From a checkpoint of a small transformer trained on Wikipedia.
Size: width 640, vocabulary 10273, 107M parameters.
Architecture: biases, local attention windows, attention sinks.
Training: a variant of Adam for these matrices, 5305 steps.
Each number is 128 + 24 x the weight over its row's rms, rounded and kept within 0 to 255. Layers, rows and columns count from 0. Numbers have three digits each. The size before them is the row's rms in percent of the matrix's.

# down: layer 7 MLP down (transposed), 3840x640, rms 0.008, rows 3590-3689, columns 0-63
# up: layer 7 MLP up, 3840x640, rms 0.0164, rows 3591-3690, columns 0-63
down3590 103:155121151130107140131145099180142131148118173097114116112119152108140160139163127116137094127140125163120146127118131138135112146149167119113165106126119137163100144182122136121137105094146087
up3591 104:114118105075123108101098178092117148123148075101090125133122126088088082124176098106146108122128117087155096143138149089147128115147093110129114166133103079133132112128097134123169105153151083
down3591 100:178142137150109108117117113145171119142148111122152141137112124160146122167167110121129158144100122141096157114121119094130121129116128122125101118114142092147180109128141157145130142122125145
up3592 101:158156122117088119109129097133128153193166106143158120103108139139158152133163146115123131154128121096095107180156085129109169178085118140119145116112141114143110141143111170140096130146194147
down3592 100:116123134139144121102133143151097150126088103138136111115133105177129128130123129132129108103119137146094104125123192121104087127171139147145157173132134139130111152125146143141150162113087106
up3593 100:154102092132143099146156132118154123120098136132187114099142135139125090109161127136142123133153125120134099162163116117153142119140118129174105138147132144086164123132079105113122139115095171
down3593 100:125139165114055150147188115155144133125152109063101132142108117086117106110137130154132162141107101159136137124128143141088136121094167119116131107104102113120107143123115124064137109089156125
up3594 102:115115147109137114134094132132097133175145131142147095111150165103125125107091140140135116120140152154126137130122128134162100143105140158132101120122153134113126142101135105150112177153134119
down3594 100:137135096116123138083084137129127135111115125136141107114133109129116137109139149118129125125167101130119123144134115111146096194109047103100144118151140125157144098096089145147139089148161119
up3595 096:102118130109143121140142102098111163153105157139121123126134088124158152160110129123085139123136152113099139146126147153073141168078147130111087158116159137127131122111109127128149111156161100
down3595 102:136121159151144147116153121129110097125158136135168130160124109142124129150111128113115165092109139105103188104163142110094128110143140129104150117058139144161154174114113133156123123116094127
up3596 102:148121132108138158132178131132106133130143120148139119139157140105145113104134120116142151114130132108132150144142134144115152100194111080119143119110121082118140162114116110101161103093135149
down3596 105:155128109105110148130104099128123100089103111148128090121135119133107163110111140104123118136127110135106127115151126121146123088129128140110138164117144149133154093118115098131109118159101169
up3597 103:166165146165143152130141123118145128149096128151126130140159117097089091151130158133107111158117120132112077145132121135160092127092162141147154133103121142059148165156152111145122164139162150
down3597 106:151111094100130108148108102140131154138116130201086109108103146097132146113087128163092131133158124149114131121130085192123110127160157080135154125089156091128147157138117080129102101140115138
up3598 101:118073071107084133136117131113106119123122125125129112147119115101105116142149130131161150132098133119148134104159110067108116134115153097127096095135167100181120149154164126127121083151144131
down3598 106:110127109098182120121128170159136172137069105180127170114101149152149147130141120147135127172169102133125160130122132131114105118099110110131138143111087111105160089104089139126110153104091146
up3599 105:107118099141161124134112167122093142126139154123115127139106097110133113130108128131120102152111117079096087151134135110142186156110149139146079128090104137132094079137129142169096141113134146
down3599 109:130160131139142156084113112164109128123116143111166104142117148143156133159171126139163167118130133102146126129138139117152110103091128109156149110112117128153127157106114089134106127133089142
up3600 102:112176123154165128168170127101093160117081124114099134174134130095138189101127174136158160116151086135109113107149163103132164135146107122193100127115117141106123133156118155133175141098149116
down3600 100:145130157139120162174131120122103115116134162167122115137096122114155126089091130109077125101105135098138122146129121117125150140115127129125132172151130142162151140161091131147123118092155151
up3601 102:094141125122144139129145152138096055132075178146157127117122124120181119126128129098110135168153154177126155099100109064128130172130112111129121141145130104135162092168097090146101162111125146
down3601 102:117131142129192141131087138146117150143160126107175145136104165172134167127100136088133084165130129106129141167121143093115112115157129129102124098131083103080106123126134162133087131128119112
up3602 101:113103137122106110124132148094139111136192092091131133153147130161145079135137132066134157149124151126119114125117160120164162158147109111166134091174124140141124091135147119142121134137158128
down3602 098:117112120133131113162134164115084139151072133120144137130127112111110164116123116125106136154101137112131152124164167180103071112112098171172109120108104179118180117117101154156115134136135135
up3603 099:155157165118173142121136140106149143152121115092157162158161118145106126132160112156105119164137155122100127124163104144125128146140100120119130144134123112106076144106156148127092110114135124
down3603 103:089169134100100119146131140121119149099126155125107134148105101136160137116111153146146076134151099102145141139163139133096103109137086131149080141125111130118128090116129090106130123082105122
up3604 103:149123138126123121143146139075082108113129144148158109134079118141156115112133161157130154120087135126130055131113107154132100139110150165147129119110147092101130094142195170149136126174134147
down3604 101:143170110126138151174130133157140136128139132152178102127118158087095108124117130175123118200116129138102112133146147157104090115138119136136090112119124192159130140130112092185106114154140141
up3605 104:149159140125166138133110097145153131141139143087116109131097114107125130108175119117141083156135128179110120075139127106150145065096122104132155096136145129092118153120143085105159116135141112
down3605 099:139122094131144087161095122070092144085150117123123116121128125095112110119097118072140073121157100112151162149123128136140122127114143161085115136096158123091159163106139090129094133147100108
up3606 110:083141160134114122108113138123163128146113073112131157118107113174142102142163137137133123115118077117157162127139188101140127083108124132113095145096109114114144116119088146169096153136129117
down3606 102:125115081148103132162103116108109108114150160111164151128111137096120144143119166118165127159123140116149118091154135097139150125143144148120134111136105119130170123079139134114076145082153132
up3607 101:126118150083116130096143149127115080130116140158162150109148157139100127139146110101120121160114177139097087145130140119128108123140097162158175143168151107158168130116110134119097134119149132
down3607 104:148100151112116135136130147132108115149130091146153108101150081112082103126102131182121120147102117104094150147160128164133096133126088112140118141104158117147106168140143118153142123158105172
up3608 098:098123161142123126110146134133113130134167124107142159125115113122115129160135104089099158103174179103140108127116108108117117108161144171140126105143119149142138162102158149095136142118193097
down3608 095:173140172127107110082135156131130123137109174138167164146091110127125135140109107122174095173106119166137184104123130098140123156125098101130096126131156131150127067113129139099103092111100143
up3609 097:080075156125132128156108130143114137100112120152117104088144099148168143134139069111112155098120150156137104174103103141079146117136163078148105129108145141143103095134099146064110156139163112
down3609 099:150121121115131125126129118127139141172135190159133145165104073106108112171129143167146131112113110117111140145190137142089167110073148054156137124128136142112081120134102109170121163083111128
up3610 094:153120183100111083117138141153104110147130131137106145088173125176109122081138125148130138127114115167147134102117075158177156075138142101131118078165084107134123133104096137139123132159154177
down3610 098:116140128165156134135115136096114136140155123152105128150085130128143152096107128111140187103088073121148093144138154146118171125163097113131137095156117133120135124135086165091098117104157125
up3611 108:132110103113103179168105151126086147107149140146182148126099159095089147109181089111114151113087185170133172131124145089113108106107117106130134139136110164083126105111095088160111145093092148
down3611 104:136142136117181112112132137117154148136068098121122125132144120121111134137118151134145146160118126091128105149115131147166114163127095126123086168142113140147126100084137101157135133122096135
up3612 098:088142115152118123076108091112118120116184126143091105151175143119120131124123116138114118150123152125083111124130138105123094147154146157157162161150139124113183172157130125159156115147130143
down3612 095:102112091163144109125133166166144165134127144138151148194152089147165128102152121153185091109126088158135155141116137091090117129128086103172110124117109103110131130110098121151103114133079133
up3613 100:143092136106169130123127121131139146136123125115103151096159161132135109122108119157135136179125124102135084160123068136129147151103119095093131132120147129143086089090133104204120121109167105
down3613 100:132155096131084108169122093106171121125100148089110137153133128133103131137136134084087102110139122134135145111133136136158164116150113130148159120144122124136144119148138112138092122121082102
up3614 110:117153104149116102142117131089116147164134159145163107134124097095114171090120165103137132128111105100115116135103133064169121115106092164126122145116133130100150172121114132119152108097097141
down3614 103:118141097128122109156112142135135090122174122109190147125128113139144126110077120122113144099148103132144110129148128171161135179139109078103135102129128156154160092108081171129118157135109128
up3615 099:151102150124102134096147108158156118122107110123100119112178137118104128145089100163125121097129152129163124096125108139107133168154120104098173156132120096142120101123136127124152136100117137
down3615 098:137080150129087165144127128089103155092134125073128091090093113142083115134130152122096143167107116113140158090106159142151115114139158117098139132115126107146114126090138141102168128114144106
up3616 108:125141141131119107132119131126134112149080134138147134156137117112170132142158140141118096100160170120121118163163111120124147132154092116142136122154126065131193120134118145138108104148108123
down3616 104:143119125146148085136133081134121126182128143121145108179095119140145138155119150112133151151104122124124128128123131094150111075111121103113121110102130092139126155109131106133136154142114139
up3617 101:129125154139142144141154148095125144119129134121154118107150112156153153135119144114136110163141116111128125124138130140145177167156149070096117121141140127084106153152139139114098117161126176
down3617 103:141115115126126114161165113148135116154093105189138141129117118088079128140130120096172128148123151072119124145162124158073138110173162147125142118113118142129111134123110122174151104134134137
up3618 103:130149119146158127110094109109109127099157142111146083095102122137111110136138120139143167155126158175157111154104148135123127165132108128124111082110148126144099116144110110133137127150128153
down3618 098:138121149156135119128104169129171146165136120139164188159136093121109099168138127129147101121109108121163097093122091103130118148148163168147140139115159081135126103132109080102154125124110156
up3619 095:095091127099134115111126127132122108117153144127112194113145109102149151146106134097102081150120128135122123155125155109120102113076160124125137095118120145145145120130119171121069138135123118
down3619 103:089118159131120141137151142139118151121128131130117119091134123163113111148121099133157127119109127119161144100096175150143124182170124116120120124136125150154136151126116134125189130158185130
up3620 107:096103121156133114109103126088125149103123124135149132161151161194130135123131109136162145168186125160156137119125182095119162129078133112135125132134136121101134076111084109128147093134104175
down3620 103:146119149166138103157120139150146132119115144084136143127134164128113130102136137086105140169098112121126138099141115131138135166176130113126132131124141129135062109168113104098119111128077112
up3621 107:114120124140147155106163108151107142177144146117107117108148119112133112172124151133119121126138135077122110158137114109093115121074138145181115124105080177092150157188136124173106114151124124
down3621 107:120109098105130139124127135122132158124078133149148164105133106133147100110149167082100130079192110101119096142205104119102120117114157178106161167163125159144121101108147108111116112114124114
up3622 098:148121090130095118164108078106150090144135147133137137189155099111129117140132140140091110133179129149116137071142145119133114124149136118193127100146108095131141124116158123107089133176129123
down3622 101:118164142118132134114134134138137100141135111160120122140120179128152114141160102109155094127086149138140131148112132101147097090085094092136098201134112146127098097116122118085095081147150150
up3623 092:124112112147140164152110112157137127124105116142145107101142148137134131094112156134128143142176104117107131132145120136143086160163136121157148135129109103140167124124099118123155140141119155
down3623 101:100156124121100166140100124129157131116109095102142116148108140128117113150121137089192127110150112148140133121109166116151115203153129149116090122156111112149105185082149116073140140084130088
up3624 095:149108127120124158151140132163113098114177092126119139169083139093148108131084132120145137124133090122136131185113109089153116135126146146134125142151106115146189131118118157106063137098121154
down3624 101:144150138145121118116159105158176121148091152128104065127102102164127139141171146106096139111154084144138102099160131148119113145157153133127141134161102142123140129136112160147128165131134134
up3625 100:107156116107130124154166086091121094148096135149075138133100121155152143129085158156112155086117103095132130119111141159123105115181130136119144091112171090115088135097139121136116121143110128
down3625 102:124113114156114120134133139117127145103181138134100099107108146133096175194144165160122140141091146125141145141144114167078129089118154137134143162098117137156126156114127102131091135150101159
up3626 097:130123129133110118168124129113116096140145104153119144150131120078109129137082182130119139135144108152128117090139092146122089123180070127131132119140171100120109128172124129081135132118098143
down3626 098:177104133140149108129168131152121093110150151100081134115164082146142137105116109116138108163132128135137130118100110112169119135104118138150152136131130102173142136104133114119152139128085138
up3627 106:086072088122140141166145170131083140141178127144151123128139120101122127090141127127114164120129089121138140171154114124124114122173163086120149116152137148119111123133122122144158111177149108
down3627 106:125083088091124090140089147109125154102129104185131120129119114126125135133108109125127105149171127117112142158122134127133196114161099136103105147139136111097120091111129121143095121184147111
up3628 096:171141134131158097123107108122118118113123127151136127142142155113142124117130143133110117074154147104142110114182163149136124100118154175096128125145136090115122166128158142122154108152150144
down3628 100:131117095164182129098132159155124133140119107123127140097131144154140116153147151133114109117121166143097145176150142117101123098087081127120153093110103103117112111127153158161130118113152098
up3629 102:121114136134108127124067126155141147136120159149153117095108145129102127093162148119137164171173149145119121158129141139116182158098107152096126113106113113148114142112135137123106110145141179
down3629 100:130143141142146113143092095138087125130127074166163139130122112108131123109115164108131108123131107127159082126114108139095071139166128127141156136110133126103135075164111117117166145124094131
up3630 101:130172120090097162151158125137130095133128160095105118129099159133103138111122109125103119155089106122177094089148099105142131116099133107099107133099117130176116105131106087130138108112173200
down3630 102:152128128159137141140140129134109137137131106151098126091093096131112107144124121110123121116075114128094149138146142124110107119147121116108087126083120139110120156132119112146094134137151171
up3631 101:140153104132170088149110140093180133140119118104095157102118120147114142187130122118137147127128122146132143113160163111107122114142168140120145164104121171143134122102149098152106139147125161
down3631 100:110128114089117124136142137118124133193144157152102189120134114090169185107131096137149125123142159092097109137145141110128139130131130125118086161088150130076106086112163176198200115143125151
up3632 105:146085112129147075155164152096117135167136152178122119137097125160098102141114126138109133133138139136132184138183143168201120140155129108078140117116117141123110094149138119141105120144144157
down3632 103:121147120107137137128102094140100125130112135128126078161123091169198121146100097148170139153092124110093094173154106120143144114134148146163150131153105142145155136105144156143148107140137121
up3633 099:088170095146152142159149106138173097187112091153138139135152069109139123099096123152125144094120125163155069162080135147115107106134108173141094086145101156108092128123132129159169147121105140
down3633 092:131147125138142143102133135147150117139137126101164069105165095131151106126100138128129120117144130128090130116097166094170112093111134155146090151124128107153117192114120129082103140120113183
up3634 102:120147115156107178182158141096163153154141135146127098094069144163111145110137142145091111128137133082189115136141167154095177144170103147110117118093106158132141143100126165128144184128148080
down3634 100:154114140126127095135111118115156137139155159107124107118108100115144123132112129122127139119091125191121123144128109100125092149113119127154190152149130131132138134125161138122114110086112125
up3635 097:121147103107153108142096113114119137102100122151157090107145092117149138094132185131096126132154157173138112138138173114106126150104128083115126134089122094123114144131136134109086117133139116
down3635 098:159120091119130143100155098163156165111109169112132144120113122107136103144119148131095124120100125107168150136109129136123101129165139127102142092142146067120133129147145122108108094138148111
up3636 095:114160146102101108148111115158097128104111116101114163149112165097070164141096113102126147113126145111117119075135153129167104132188144160134163124132131172148120152093124168142089139124104117
down3636 095:169143142157104154118137159123139129120134069121118146109133137130134139118119165148176089122125105113141112123117133119102170149103130110111126089150123117102134152092168089127152063129122082
up3637 110:112116090115138133131131166151099120084121101098106138120124103126125143177121136113103103107125131151147121156088136113130141154138116120122173155130136155101148121127143143160096135121133122
down3637 105:133135123101091125138126133125115135138133117121102095079122139091084147117092167160138145128113133151091128140107113122120157141201129103095126151119159152137125135141160110117087146104139171
up3638 099:128106118104107145106082125115109166160148140130128145062115119141142132114118160102176138124131116124123129160143140124113109134141127138092105140141112155115078154198161129139136092168099168
down3638 100:151136131107146087139085104146121102116099136154152129126098153114117104155077084120112122141129064114145143106169117206105127134172152150125146142138115104100143078104142138119105157149122137
up3639 107:156080127111142095146144147118137113099129140119126185138125128110128134103113169105139129140126120134097100109116165124077142090146134114167095126147150144079113143161079127077073149152119131
down3639 100:117150107165105120128124118140135153142107129122106145127132110085119098152066161128115148184134112092146109115093102165090125140165166145133133155131144141153163129135114138122108143125112093
up3640 090:156103135111150140137126169114124106159103141148107120137211131059176147097110148151091137124183176139152104094169144122106108137072123101120108133145143175107123153144168167087112170113153152
down3640 098:119118141128122161091177120167140134164176091135132123148121135095128153111104094149146162173151140139118147115127100132142165148116122099104126138158172175166159122126141125162140116143160143
up3641 100:139120151132147108168146117152163151123132121127161091103138126166143065087136093125084120128119163110101104112119169151103116103150143099154155117149160135117107164161127121111110087094164155
down3641 094:103160165093149159142152119166169173105115144099156113101134160116141116118157145130135103112156098161123192160173150091123092124142113087127124132118125135111119107161128141122109121157128155
up3642 091:116099111123086134144156131121125157134145141116118110116099116118141109123084135088170166085125146196118150091103177116127107109174116135156151140153127134125177148122120138148101179102147146
down3642 102:095114138112129089140140142123117135131080148144100136120122142127159141133126130067110137127155139122164145115162139136117155139139127158108123124144149155095113144147150157122117126104098134
up3643 105:101140111147165136120129160180136132098116122123132148173114131177108147138138097113166126101105159143103134091148144137119144091121124111123163113104107114102152109136120186096125151129107156
down3643 105:136135115119171141096136134171136107162139117117093106073158137121094120146137135127124167079148142125138141118136081127147183075106163122113110089094152106090100128165172092169142125123150169
up3644 103:096081145165132108126171140149132132080092132152139155142122105081162113154117123112164113136139144130128103152113164143127108134135129158110109099116119132117088114140129085082170139114108073
down3644 103:111112158136109094126126156117109125126119114132133137112160124095127110153149140120116118126134134059152156103049156148090115098153140149163110135116123128149149120152141143141099085101064107
up3645 095:141170176119119110138116084098110099155122143154146135103079120137158131145116134107129158119141148132114086113132122088147110171149124095149138133119134117173180114103138142107114103114131161
down3645 101:151124126161121149099143124131165133123142124092129105146106101136111114152132117137125116106146111099080105110169155117145103125135143164142132135112084116095092118149145126127142082112144122
up3646 102:121150111120123159114126083134178117143140128106114128136141158155180126117146122118150145147164105085084105088134138152125123101090142149129101131136156128112108104138111081151163123131149101
down3646 106:132136144142149129158130093121141141131110178089135094121117165159094148120100127123092176053146130124120127109112119143112097169149117126129132171172166096138179135108096143153105140108135159
up3647 101:156115148093130109123172141114142121124148129123187104145087106130092142099146121153158149086121125177140112106103126098137116095119129125152106119123135173126133084145141144081163134101144111
down3647 095:148118114124145132151147086174173096127077139148148134135129135105148129171101091085111146114105136141154109142148182070147144095119152113153124149107142166115104126108146153141139119113150138
up3648 096:131143097138144157133161118122147127128163149129110143103163126118122149107119103114150102114097102108111126130127110135110164155134116129130150169147147130113145135147137089105105116090132143
down3648 104:124129124109097131109124151122129117126086132164135106148136155167089122157100142098139155118113152107120118126122165144144136131132158127132153113158157138130146129127096110125170170095148072
up3649 102:130105116117121135134111118115120117169144140111100190137151102115126161085092148094124131139151079124146150179123156148140103152126111126121111144138141122164130160133086173094119149118114090
down3649 104:130124121119174151104129115129101129109086162090142142116078150164096133157142151075139141116156117093161103136098135140150114141105155120146077126138096109116105142138117091114118144110099121
up3650 103:140117157166146067189148140154136132149122124113145149170140124110117137125100126140139167149108125101093161141141133139095137143109111116130114171132110125124191153130141139139127126112134119
down3650 101:121120121110124091156066145103132143160110106128078109136151108135099142062109127080151112129150087140126147115145116171156157150097102145107173103111057136098103136117153145137127119112141111
up3651 106:112128112130060111110125157124122123127154153132135163198089126159156125140159117107157137117165139137166093120133100117151123110167131173113103100121118160125113109102108101120134111128113172
down3651 109:146136127126105096155142146140138143132096148093124133114104155134129146146129104114052149122146099151143111154121162143085146115110137133131152093122107140138145112115134163131108149149113176
up3652 096:147119136186131070143134109143148107088131153110102164115151166135147114157123135118097138127099160098113130131148122144132127102151155123126130142151125137131139119142137124105137171124148149
down3652 100:146128128137161144108179192113120171100123111113135088131160120156135113118137105130125124129056150112113122151112140111102123112121138115116114114129095140140090117093124088151145109140143112
up3653 098:129134129098147113135137142120116123154129097089132100118112104115125181109172151113118135124080142154154161144128173140130142101118135121110158114113127122130143116113092113113162140165132114
down3653 102:104098106136170106133168123122116118147178121151118142173147112099138149141118093154102164080132151131136108120128128076131170127131178158118118147136149141129120121080144085130125131168128121
up3654 100:135115138170169143140141127144128140139140146120124136080085148171126157103128085137096083074123110144112131119135139123088142151154129127201163112146137137121119112132144138119141160134134152
down3654 098:123151154131154147110135125122119119175119193127145131106107136147146176065161104112149160092155132137165111140172104088144108118120081117145118082156132098118129112085189150115145106116134127
up3655 099:136153135152145145103107103127125110116136149120153146146134181124104109131101101123090130152113126155152128124110160116160146153140111165106120149111140056148174110129115149121165159193103146
down3655 095:117138137119145116139128121135137097122114164120159136113122152130116129135112096140148140129064167117103143119111110110119106139139146107178136121138087152089139094100108141172154098140120099
up3656 100:095112140107117104112120126115125127127105140115105162127138145114098153151171118126086109130152124078106127173121153131136128144164141128130113147144136128130106148169175069131079113083137080
down3656 099:158085139099142138129187127120087137110158118149098128126128083099097151170125095086153107121124150115128104141098140149101119086118152119116157125118145116145122181135160123123112105109131118
up3657 104:114116144087097153136078159146172144106166105108171114125148151125121089113128081130123146154161123139112108146100106133156086098115132111128127101090162149142111090138120134160160096154144148
down3657 108:103121120121138138137133116126119164128151138102077108140128060131081128109154168130092110109146178152125157161116166146119079090130104090140093148114102131144141098142144101092101124141131162
up3658 103:118105102113098127132113153131123150117160137106102088139143126111151124149122112148116143164133133135133128084117102127121125154115121167126170144153182116156122110134143108113128152142168168
down3658 099:148114109131112122162094124145128117145098114089119163111113129106101168107125105145106141174161144133139077127148147157119117094118154134102156122143125170138149129127104150117129179136127124
up3659 097:124112105158123121107114159115113144149108126127176157160099132113154117128123129141136130136147115099093128132092132167204124127106114142147107105136119128115100082113123146120107131131119119
down3659 095:125109145111114075152105120094112132139133124151079127108056144093106141118129113115104142151150143178166135166141106126127113163125115129149122115146102116133122126120100097085165109104122134
up3660 100:127121130128160143101140088125141135085117126131139107132133133140132135146182152171129121137082111155118123108107145125127148160120175078156139120137127143174113146108096171158110107141114149
down3660 100:130126144153120103127144125130129147170123145138135132153165121097102091115091127108139133078100109144147134088109061096144136135151138130147149129091065104136109151126139104125111151108175145
up3661 101:129130129139163129128135147135076115118124133107157104092148133135169109115098138100115117137079111143129152108137117130139089168121141093106128138167139163104161126148125143094088157148115137
down3661 095:121141121136112147114152138120142149122102131143132157124138123112151152092134119082167083109124154104171127115125087123122115126131164126122110117143144134160119125133066171106130131104098083
up3662 105:096138125136155098179117143145164158131108136119095132117093129125121110100146105140087135109131122121127132140138110196127123104150127175140181142135129171146121109124130090142161129114131068
down3662 102:129112097107131111184143083122149113117126114094140139137114119143118158129157104140112108160140150134143140174128149174153132135136136118140089124104125106157129116131085152083110112177116105
up3663 101:163184114116084103099106132113116149145129114161152163085107133118153138126170148148150095159096097147104119133126147131152146121109128136188110117108146140149127100140139136125106122089176154
down3663 100:101149172140137163118161120128152125137126115123112114084133199131118142101112118131166106159141158080171123157084136105151128126117150152113140137162141163110154118107099119159149133128078112
up3664 099:135123131144148135134126100138137082157090136120128159146119122116150134166112109104129109105098099099138135139116113104127155123144100130098086146117115174118128143081126092125131126126140113
down3664 097:117110135151110114111084144116144116115123129080146168098100145114133126123105149115125129134106116131103111124141110118156091111098166113124160129142099140164140116112070138116114095118096112
up3665 100:118115111109129099125142122137172122157118100128164116144114121108120108106110126111133155135133088155127123121125136076175137149173100120133133172107140166153207135131074111122082126120162179
down3665 100:100124145136132119159123146131107140139113124149133123129149114151111172120140091148111120147139099156137162120113141117117142135119143137099117142120195154125104141132096173173135142140086170
up3666 096:140105121130104082150147137120148106143147147138166161135129142145143115097144191135143134119139147093108128158124087096178109103166161112125161140127134143118126126145161098081104190100115100
down3666 094:103090127163120083147119124164156133143136091145128063111133074137108129135133128142126093152124163140165087133084117126116156163101159125132151102082126122101108095113121144076122121182101120
up3667 103:108094133155102160120146141138112166120111109124109142177089114118113155150136118149134138099115152110133094131158127139110155127146149137097077146119129130081098103100115200081141123097110160
down3667 104:093113128137142137149133131104099099136111125148139116127116116132166145125117141108146165123116151157109125155145125097134119126082125142170102139109127131124130123157108154110134114113128191
up3668 100:119113108130129126161152119100141095153161140118125140077128122129107143102173141142069109132133104111131107110123129163089085133150106113159106147167146128129126118144140137160141134155073112
down3668 103:159174158115115128143099123156137118119131167100124101109160134133109119112154161109129106144159132143143111138125118122119071103155075145097091127125130138109172110152085126133137095129114105
up3669 097:110136131146163086150168126157092151111161082099169128154151125178151110148148118185136135119131165109121151143110155160120116143143158120141089139091142145149057137062141099113156110136126187
down3669 099:108168152133113181085157126184127122148137135096142154140129132107150120130159125126117137102133133104130124159085145134154108118141119140133130121112122143146103149086146155147139113111125105
up3670 095:134183113105135126087126127123122109112125113121139111077132108118168119137167132135087125156108154153128117114125134112116125108107144147093073105157098099102109151133182131160093144161149137
down3670 101:112116108110140145121114138132127141110115093147142064156173124189143140168095093141141131174134161133134095118136051138144158119054169129119130115110137110169117111103142150163129095152119133
up3671 097:154155155114135122177154134121120155118126100134132122119119123134127091142110106103129102124140164118113159109089114108130082138130109167113162110152114110104158152134184135111144153181148148
down3671 101:082130129095127126147118101105082162173129164120144147163142113113109167113108140092121129098154148136167115125161133153160053153130106140143147102115126110110143126071169145102114134108115121
up3672 105:124119121094096112150102135136112099090150138150096121123126143185118135089105161144136125096172142123159167127142179115144161126141111128174107147097117085138098155126146099111127145123114120
down3672 105:112102113132129106085185144121129115120163173123101091133124072096143107143086131113132090135096118109138078089145103129119129132177113139149125158176101125178098116109135132087123131158103175
up3673 100:122104135148166118136127128104155164058114115142178101128119101123158159168157148150082147159101115114109109136176106087150134088146177102080182152133115183129143123160085132130102139096097108
down3673 099:117113136095139161142111180123141126119164108130122151152110082124129120160173130114143115089155141120141118127078094164137155113138153103119146135131119127122116150147109076136120116127119121
up3674 093:111129087124125125132141148107134166118108108114116139077107104128131152109111140135139145156172115133141135088113089139139142101147114142117159140068114132118144161105154138107134099118142080
down3674 095:168145127099119175164138110149132111090153136139066140117120098120167116116119113109129107106107157098126167122174153088115122082111105129146121102161148151151155126137153151135142108122118113
up3675 100:122106139124140098147121132109133088143099164128128138139117127120067174127098133147099093130164150147141180110139109140128159190092103085135125143113114171084157122165160162065103159125122147
down3675 104:137087133166103166146181160103160118133137145104099165154120138085104129165132122103156144158113107111125116114148120147126138160157142111089097158092101166130103186131133106179141114125084129
up3676 111:124184095152129145121139126102093124142132095143101100107152133087139140126142117153101127148147123155102096126124122155124108137130156134133123130118138150051132152162100140163123125156119133
down3676 105:093175149118164150125132138157156109153070160178118111122106115146140167146106132129136129098111119095146175144170130102163101160094137075119099100104074149116108129126098121111073131101144093
up3677 103:143123127160166142120108122122160078126087099096146142108169113142133150130098134139112118112137178171114124071118145110152171124126159126150095093126084167121108169130158132097128134161149123
down3677 101:088104135100101104135127139117101165120121115099069106129140132165136167151129162120175104133108130106097154111108123169117127117098147124114130106095144122137076113149100125127095101106170109
up3678 098:108106096151117122130124115136143089135156150116160095123108137131151081098116116117131137117107132131114090154163135072126138129149146142143136168119147153138124142146099140107183143103135112
down3678 099:156106171147123150115133103158144112099117138141120156124130130113140136119120105094108126094122149115135140111117118101128159139139134185114086154142123107122092128151101107132181146140101111
up3679 101:127122111132111105140144158150125166161108120125100147119166107135108111122113083115086128100139151124121138087126116099144168139112129138114136156148109064159158128126120124146162164134136146
down3679 104:102138119083089133129162076148120129095135120124139106129109198127162131129157123123090145150115163157160127101116116108155134117053110103121123120118161113135150118146096153137134155080128072
up3680 093:110094106129124103132146075178124109110152166144133127094101168135158139138133104106109093132133104163125125144122139133100120179073097140095113160114134141140142189111161129111129103131112138
down3680 102:150121183136127125086126117131117125134133065115116120125158140167148139105075120179111125142148185160121108113117092145087119162087121149137152084135126121121151109063123148143185103118174147
up3681 102:168141106129136140103128152081082152144165084121125194155133139136170127132148159130136119151141116126097164162103141142148106168135137093144138157134184138078077078182148149143128105156129149
down3681 099:128144111124083133125139126144143139104103144127071127150140148105111112136147119110141115108096127102185125096108145119122139111136129141119133171126136133170130115171102121121097102158123087
up3682 102:125112121125120156181137117142072163100122108120100164128120144146160079151077125121117121113117138110105122125161112120144146110143146127100134158127132116135110118117123108126119181129138098
down3682 097:142158090138127146126132141176151144138112138118131119142139158132152151128136101120086133128139156152105140146131149140105129093144149137099130165118111147140113095078113168122118140107113119
up3683 096:133122083121168123148127151125144115135097140120135107165128171116181153100125143160133108107108122123116125108132116118135141136100128103119136095117115120124137106121089117108139154102119177
down3683 101:116083154127142158126137170177148126180118127151179143159075148139135132148119115112090151137122118126075134099092116126150168108146143108091156124124172121163152121110107151128143090107093125
up3684 098:131093106155108127088161115109144117103147118118140108126140128122122138123060129116122114095118152128100127104132160140142090133163157114138110091117142127139053155089104145151157156135119098
down3684 104:115154134136093115114145121151135112139123093147113149100107152138130133146105131090131144081132148122135128131142155147135126110158108093131102091111119102152111129104139118147169174113115112
up3685 099:100133125126111129104122114117092158155114146169076108160120186141176114177161126172114115174114156114144174126127092104166112071149144152113084123112128140121143098134177134125104119108149098
down3685 100:123118118146117117124152140127153134136169165098113090116123122119127128105161169188096138081145100148174118101164095125147167152145134155144118106129152096136109151122109112119154164143162141
up3686 102:161172152149151085171147144198110103113138116095103092113142105153150103116102125149132143102135173147118124175157092134118085160121119120136161110129153131087130114170114123105095125126153117
down3686 100:122131096091103102115109108142143139128096135145119111150116142115108134101155158125126074131123129143094107122126141167123141126100105102104137163129078140093157119170111170100096116165114160
up3687 093:099153125149130116135115125119106138125137160142174126144123157142126116172096147076114129115149137153093153110155141142111127156116100147179149172176105135130120161130167116156100106125148169
down3687 107:109113143121128127117191171106087153093139098132132105121062138086125119151122129160104129128141146125092155111127122166103119141104147157089142127093160143146120137120161085124167090112184116
up3688 098:148128153126109139095127121100151158113149132153125157110119113132125147123151125120136136173140121094130085176128102167125163171086131121081122144111113132118104102086098082117132143139120150
down3688 102:127111134152115131114120151091133180112103140152105107121131161120158157169129153167142108166156111100126112112159138127136125165140143110161157143081143118156097115134155133095135122146142167
up3689 096:126129144093131152166156110133113141162149107117126070165125139109153158142143124085127125132127112149148144150098125119113142100112065132100131105127117082149168145107123183150166057113130113
down3689 097:141120161119162201084138091140134123096094127132130099099138161098103097134149172103147136137151121119150134119182191098082120147176156184134112120110099135129101111143156124113152124074113135
up3690 095:151110167111147111130140144101172143122156098140095145181120088099112128129171123179125168150099114136142127152097092119129085148150108138156161165165143169139148155131116150133149125160153123